From a checkpoint of a small transformer trained on Wikipedia.
Size: 20 layers, MLP 1152 tanh GELU, vocabulary 11113, 38.1M parameters.
Each number is 128 + 32 x the weight over its row's rms, rounded and kept within 0 to 255. Layers, rows and columns count from 0. Numbers have three digits each. The size before them is the row's rms in percent of the matrix's.

# layer 4 attention query, 384x384, rms 0.0908, rows 215-255, columns 64-95
105:089117082179135133071131132107185110114107123097139096134105115227079094095157088115153104109128
106:150166159121152117146113139153110123109114095092154181152131076141117079174107149070154113157128
102:124139058123186052085129142146173099100120165111143147176137095073142124169087158079180146194077
098:110138181113141113139152123151138162115101075084148139141118169129055138077113205152176154213141
109:135111119110091117143105086070159167145137077123117108138165179113113126110138114082177142157135
102:095098103148060165150150139182163157115144059157059119140137102120123111134180092147137088129099
102:146169093165022128157112102067168085117188140175148132098140123111146113161107095116136113151134
102:143121091118139131148109109177155069163176040118093189117130125057157152166077109090180110099087
106:133103143179155173079131156084120058161092151058064106116103089152172173122143156087169144086108
106:123104133084099123118079078105154105152162178118144157172075165077133192140167111101161122132110
099:144119119142156143100117128187131133112119134130123079065127137130131166160084148119198121117091
105:090091090090096076117103148120146133097133119124155161149161155112182124135130113175136123145135
102:118130114090163145150104137107101155093170162179154141172135100126088094077181127137128093108126
104:117145071046107125104137085112095166098142149125131154151187109157108133171164137098099167167180
101:101160116088200115161189147155163128119156095111122103133141122187078148123148112154149133091168
099:186135136135169164159170178111140114154084172129122107071128146166152125107130099119146117094081
102:102169102084118125135144140112062167095115180137114142149163107115163169125113165151174143154122
101:151096146057082127149132101117099125098105120075155134136144088181158162135141102147100165101177
100:146183111083103120167079098142182152121124192145140201168136144111078077075106117153152098171111
098:103105120057098118107099093104123175080146163074117197090115166152173163117124143147065107099117
102:152126164085110091154145171126117079171136171110110110145152157131126220096146153143174169139151
102:133095133165107066113097136161171165176164144186125094130147184149089151145139105117106089147129
101:149160107085149109052146145149152148187164169121149159160158095148135102187173140106078132070117
105:134112129087145147133175078075126130114177073155192171147099132147201143164115112118111165141169
104:130118176132104089148136102126138143069121064129130104089135062178096135163178122150172144121097
101:132051137144087172115124114114179159143155150142147145083127122109135112154149133058078138153131
100:112093135143110171123075098091155085106121058091155112124111123108105132168044175160140143181120
103:115092118142139166150089167122135057166100119080154176106139150115113167146151166194098179096134
102:144123106178113142090075110137114156092130151123184114156153120160156152097115134105093130131106
095:127135154089120166135178136096102090084128083154196117103145133115091153150132115144102177159160
103:113085150209088123085107162078108156114082149050094203146082109096099102083132113107088142115119
103:105074131154121087078164158096156114168164093052132100148130074147145127138177152149146151155107
106:161115147132114126119147179147102140112089149129107121094155111141149178192100140126111145145152
104:096150176141116101181136126152176135124102128096129120159196142145170085143144121126087176211154
105:108129139114171145107130107093124083128086178125056114166147067069132130186106105137109097131149
102:102078098111114082178134073123118149141143097093122145130127132094133072109097097108126149094106
106:101115116135137176113106121178136159061097111145136124103125151204093145157087188047151145135070
105:126121143131130225154114088099100191112169126142105128084077164119114099093103097175117077139179
102:130130114095162069119138093171101151093159120099106153117197157136133079112038111107088192141123
103:118140135111156111114173115164130123131149178100075091095176141115102138128101135049151134064149
102:158179124168096154166089228087141132130157134124165071176187109122156112122096083145156148158137
# layer 4 attention key, 384x384, rms 0.0926, rows 215-255, columns 64-95
103:104137184076115106155167142117101096124148107091109120122078097116123110150184162154170078149050
097:175156125114071111203104122184089145110145080085128103135162084096109081082130160157172067157153
098:120044135189148135159146174109096144128131155077072094161093150147132154137118130079134097077193
101:114166153108164109147123125146084089065116138108107117087079090068075106113140118102058181183156
107:143110177147175135153156196139121082116140117157173137101126089140128168149139139143088186145047
103:147073134152127103127088093135126106191137144146103112132179108086130139147124130117122108130115
105:086134138134080136129130183059156116085136132123138099108133162126129115111077095064134133071119
103:133195110145166138135046114103114106157045099146117121090089128163083075134138134202137107151166
105:108157134098077103149050155143142118120144108174121095134146146174156090133142139133147074133127
102:145149115155188133159174104073127118127124183107114142110081168163115149182111181133118105151130
096:129141156137051158142176147068131086118140134164115089106070142121172147141123113096179162204123
101:135171143108136178079102144145114076122162105116098142109086130116145129095165087116164108173086
099:140140160166131087154099148114150099110118177111152130116062131105109171163035073090103133170066
098:067159057176087160157135099164069177138155113123136115063119182088131145117071148171050151139136
105:166121115116126126144132126114049097101141134111088081107152147107162124128137156118157114150082
098:088125172168149149215104139150162158151156206129067119120193167121093140136075146129114121175179
104:114113161178139108105200122135100173069149097073081161160094147043153107123149140160094132157114
099:094096156143102126123100136129101116148105089194133102140138148138149139176067182098150089144093
099:182160119188108127100137143101128142150136134154111218103136142104163108154051109126113117119132
100:139117113147247147123143147161172140125130091061118088136130135123110155146083164146130149168166
103:138131139094115093091168113100144155111024097152175131129075107062104154071178205219138137136125
100:096144112185121155103136167155181083132101140049066130112136127171120140077176129174114143099100
101:124102110156110133132180098174131112110082114117102188130148090130119124128075140169176116126114
100:146136104130160121132141168149153112119165099143144112139105081100110114137080115112181128089144
106:129093151134113174044110117107156123145154191165142090094129070140148151110165072111165108139128
102:057174193114106132108101114133103140127110157141156123090142176173107181144164152155183136106189
100:128135113079105137119159105107130142163140076162144069125157143109212136082170150089153120135114
101:085161122115122115121135151135089107141072132106122120117213122170139094125158140116164149100159
106:152126154151081108206158162109152115128114157158149121136178112153129157049150096133078108118127
099:154156075130101133046189111167133174145147165125086064152149129096170137150105125121125127156099
106:152168177155114089125089123112137110053127080055160092080138130150080148116161099137204126130107
105:146149100159127150128102074162082092143101151122139062172117130101117184160127134087096085140099
106:147174098137196171102161127169191081150109057148156143193120157183109117146102134173060158098137
104:191081099086172162079096200145147105118104118141165133093133105104202099096097139097116108144181
099:115124177111089102137096143156092127164091163152151161158140068136152147133184177145111127136099
105:099108167136114206073100125117155129145085098115121127085136089141145104129173137165079093134080
100:094161101097181049113190110164120122170190168035127172096139105083135105105164126136093131119119
099:126151215126112114131175145223171101117131152100115159127120132135167144101143093152091165096087
103:096130192172108197180127119076173065081114137157145131135115064046090152136096153131100125152143
103:120111067073160150113086126137129109197147099152089151112076140182087147113138186096166131175085
103:109082144163166130125122087186106117141115172128114207078117172124113132123169195133127190160107
# layer 4 attention value, 384x384, rms 0.115, rows 128-182, columns 64-95
099:107163120155085110142056089176175184106180113157097083119175156131143152162127133125180101132097
099:143095119137054021095179159145069140123147127092153176121099173177158096158180089186120196093099
102:148210178111144152076119089176122094078174110132083148138177200184129140124085135107092139107184
103:099146095127131106117154184134174145173203099186109163095117137180178137153129173148112188106138
099:133157166088194120118192116086098158156130078119151132076183171145109132158127129139117148174137
103:133166149194091139152155156127094180144128119169158141095151132187069097140141130180119153111119
097:130033063129129105162198112144185109155143115148119176071154115127167113160117142114133088057140
100:080122145170132159157165137074144098084132138113059193157139077137129172138144129188097129131095
098:143119168172109162147112229117092127181105141107123148099169182108100105099128157172129130170198
103:127098122119115114074094162070166116115124141144142118122136134097137127085166102203127075088078
100:080176153161090141125092106162156154106166113061133057109113075171118129155096152171163156127143
100:141104079113087174123141091109108100043147112169162141176139169125105109180157134093124104192124
094:124051138116106146115123133121105088142104101112161128138098141097122089126108141148095138067140
092:181144145157130095188187070111127115131137066162114128157097120104098052140091126152076148125168
101:130113113063098134147225105119095186139150141108106156110083119137125183197072123135149076174088
099:126159136078140114136164139137121111096087134119199125129152104103077156090132062112089103192095
096:092058121164112116099183168183116039092164120099129091135135125163141128067146121086147128071116
102:154090076171164113088165147160123128162111098093129115135093114116151135166136179097135125134184
102:115114138097152135053149100127125131106093060124116142126162084123148160118126074145148159066116
100:199126128109154108103159110028179108108150125114161104176157190103113062098117135120148116135171
095:099096134126122106114153139129163138123145060176159156167131117176104102103105187127062109117160
097:103147092159131149135145160128160113073132112130136086149120142145142137132104138106164123094138
101:116115120088083174133146119163147137134099107100130147087179110115127104116138126120093142168177
097:067137192162197100116082107122165142134138104153121139102154110108148160128110130114175086108106
099:142120118132133086077142136122175114100132157164157093096140141135093141130113110138140135202135
096:114096081088069132133144158107151116030100107125089167096109110194218153172118139108160135146103
099:090041166136124191073116123139126112125142145078176192145165125133143159050138100125105117139101
095:203145118091137111112159101132150126151125068173135090088111139143115152135208148053111148179160
097:123064198115157162145165103160078158105153180101155128125172133141198113129126137109126090122132
101:114089143150166106109103148193121146092145126097154068150103077171099193134148159107130106111174
095:057142078182112130145099101128129084166096107108101183148075116147167124084166062112116180147051
103:132122111140139127146120141149187187104128150124139172093141130125118101162162146100101075150115
107:143121133110092150109117128105139117151146112158146177174145152135089124104147179119122177113067
098:174150124083085075115132087046134137127072107083145073162111131169107117126143130115172103082142
098:192078065118089186109111037137158239141136095167162154128158161149134103120144106175154105117109
095:142097105121089156080181130168121141104033147145084136175104083085119106134078145152109110081129
099:105139115115126125142140083178100103141100124162146120085082124105184107137153129171081084075155
100:135156133162163105069157118154142099129185191140096153151139099140099134106170085121126105123106
101:141135161131132115161156150154089153104158103126079155129174118098128140132110145134176114095150
097:130146108148190163146067151123187189152088158077104108113126113133121068171165133134123140101134
100:162133136103168125167174114092091142155128196091078091128174121101119078149148172130127181098144
108:085082173125138164125108119119112199146115130131119105102082171129143158148101048164106114186164
103:179112105087084082126142147157141121122114109102104115121142121169114163134173151161179207066120
104:101151130083062148144129132107167101107081115107148206122111177151091105106135169150219111155145
099:058146087109113133136161154155139131102140097135117101110164109178085172144134153131151110155156
100:126120170146155100161100113143159131174100172161190121141101125113123148131135165131138130123152
098:095139216171118138166138133095192115127015147143085125127126127143155131130106128165139134135132
102:131139143127147182169070151085097180128105235103149080130123106147061092108160214123136066139088
102:112152114179137150049185156104133079134126115120098147180075091073125114190134099114113109144140
101:168150100123128116159130125104133154110134157099130073077115176187122131117100128109116136128118
099:074148119169139113098189091112150116134064146118120112113167127193056113127120162097122189157096
101:100105123174197116162099123072124138117108106138155152167145127171100120097136076131082127119133
099:172178130044145137131093082078142174144112164114079089166064101154142107138115120166155140162152
098:112201120103136182102160139144061135110145124112119136135110103143107131154074140109143137070142
102:124122129153113124043106141081097140165198142118124067125103110088098182172135143128121082154128
# layer 4 attention output (transposed), 384x384, rms 0.202, rows 128-182, columns 64-95
103:111084077187138155084107145080158096159109088100097134157123108122107146129076178064160194082136
099:173140122180168106097075154096126171110183214145091094113112115150125122149107155122163111104122
103:129153187140118142113114115121144107166109138121164101130129053123124092162091149174113132160147
100:124107155161102166094100114146110108163077094164135102151108117151112091097199115125137114120150
097:105145121072075197141150212162163122118143143112120156107126125143099107094144189133146099165160
100:126101144132113079151123068120114150127125116196145147131112083149112114068089200073102118092151
095:143126091146100142108069150148152116109138133125097080136112189128167138115093058139094095130131
102:114125068106192133101118096151088083073169106156151113115158154167152139105151128136127199173072
100:036187135125065161120088119153120118092184135109089077131162149094150107140015132112097109180154
103:131140116153184098122116114114159163127149173110124131104121163139166091122134154106075133136121
099:122164113128138190065133094116197128153117143130119160204180057091170092133109123102162150098127
100:140176116131134147148141125156188145169090135149145109110167080116188153133116126118108171147092
099:114121160121147101150088167107071161153172115110089149143173147144105175108135139119153155156192
091:077136130163149171126117122108136135143054118166148140131102129129091102155143138154113148135110
099:080139103148115095162147069155098075134081137171091161105168115111108126084151111101124116127136
100:124076094143169164123147126111143145054152165128150105092119162102104132172109134159111145161121
096:117073170150076115059164148085134102096129170106159142094063127099143170198142150143132151103140
102:120072122088089141115107158153141176142167131153110070139160167126093095180199143152091135123099
101:136065087079161180124115133147079137110108126139181142175077113232189133107119135203154182139155
102:137143079129125160150102185177122150161135157102219133101139075141106123126134100163143156186133
099:094180142108139068174133168096137064133108136060205133079158165133177161154127158144125148100113
102:104108126150148107092103123191087091100073135154165136153128101172176179143130191067122121134130
100:120171141145120157151111119103102141155117105111182118154104173101082178079088116176089133078100
097:095135118106143097109168135134093096140100081167093095128112154146119120131221163133207149198182
097:141180112179167192072169099079058161162210081117160126141108080132089094137117110078099115166148
096:124112121113063107145173113130131104164144099094150172091162062151110161154143049206097107157162
102:172194147147139155132067109138082075096150124138147119111190188133125107173102150146160192113089
097:139130143129145102162108132150141070130139083127098092149144105126141162133130182175101132178083
094:145059137152153117133106133129161145146110165148150106127187132140087131154103093132129115110095
101:079192148088150096088069060109079121110090149098117131110190126137202104165099103121124114136123
095:112156185186122152103131150132125166123104080084099195064127133132089123070204130081160183138139
100:134118123108122136134091075150115083118121093145162128175129038176124114129119054119150133116169
105:155193112146181161136126122166174112112117127199119117123152142136122179094134106107093121122106
098:125133145142171113171163103149174133115121194137149142112091144084182159100150098183136113165141
098:091148061147152094156160128146071160136086072106182157111140159133146144151168156134182167142160
095:196052113139122144173144126155105072166167089168147155164144160132124170156093131118113144136115
094:099165128154112136130110165115140105167119127147138099129087130191101135095108159120117161153073
099:084049100205164120125106172092110136212189170124160138084164127109146104201182211177131108127138
100:108080103155108136121185093172147077119118209135098125120178129181145149143156115112119103093104
098:110031147109115132085120139144139141087184112111118104146144161163122108094240153106118177115122
100:103111075163106139141113164122117117125186118121140167121103143213090171113111124097123112140160
105:058176129126121099164101101134122164136085144071168161161093187081120101073047082130108132145149
103:128083113178152092149146133138141164144162126162082203173039123125138129149160099143126183164188
102:217151122125117106171122139075163109110152083089154118112173136117144131114082119101140105105162
100:104115124104102100103179155132147096094098186148109098095142092110174138127120175186128134103114
102:120137126092170189112124124142117181119128117152060178152111149109132159163107138110084164155100
098:151091102142069091125104100128059097111171059147137109139127080121097102078106124131142204130136
103:086121104066110069096123173127143171136128083113128176176149133115037140156120120089169115135088
101:109124085071074159047090112075134137080158174130106137130136112113052137120099097172104162138095
103:109146186178134150147127128143060072099093154142127099212152145140208158119114094108147160109055
099:164090110084086122132128122122110168152159101165117094144034160170093052127125121109142160159107
102:122165205158110141141160137134081164117090157121146148156145156096096133132104143168141140066158
100:088122097119080132178122153086111161106153127102165119110159146094135145120138107128194115132091
098:194217165139141148117105121111161136122085154117145115087160072112081104050072144132115064110077
101:118111117120168141069078165143117070076148124117126131108150130080151110127135091106127080151140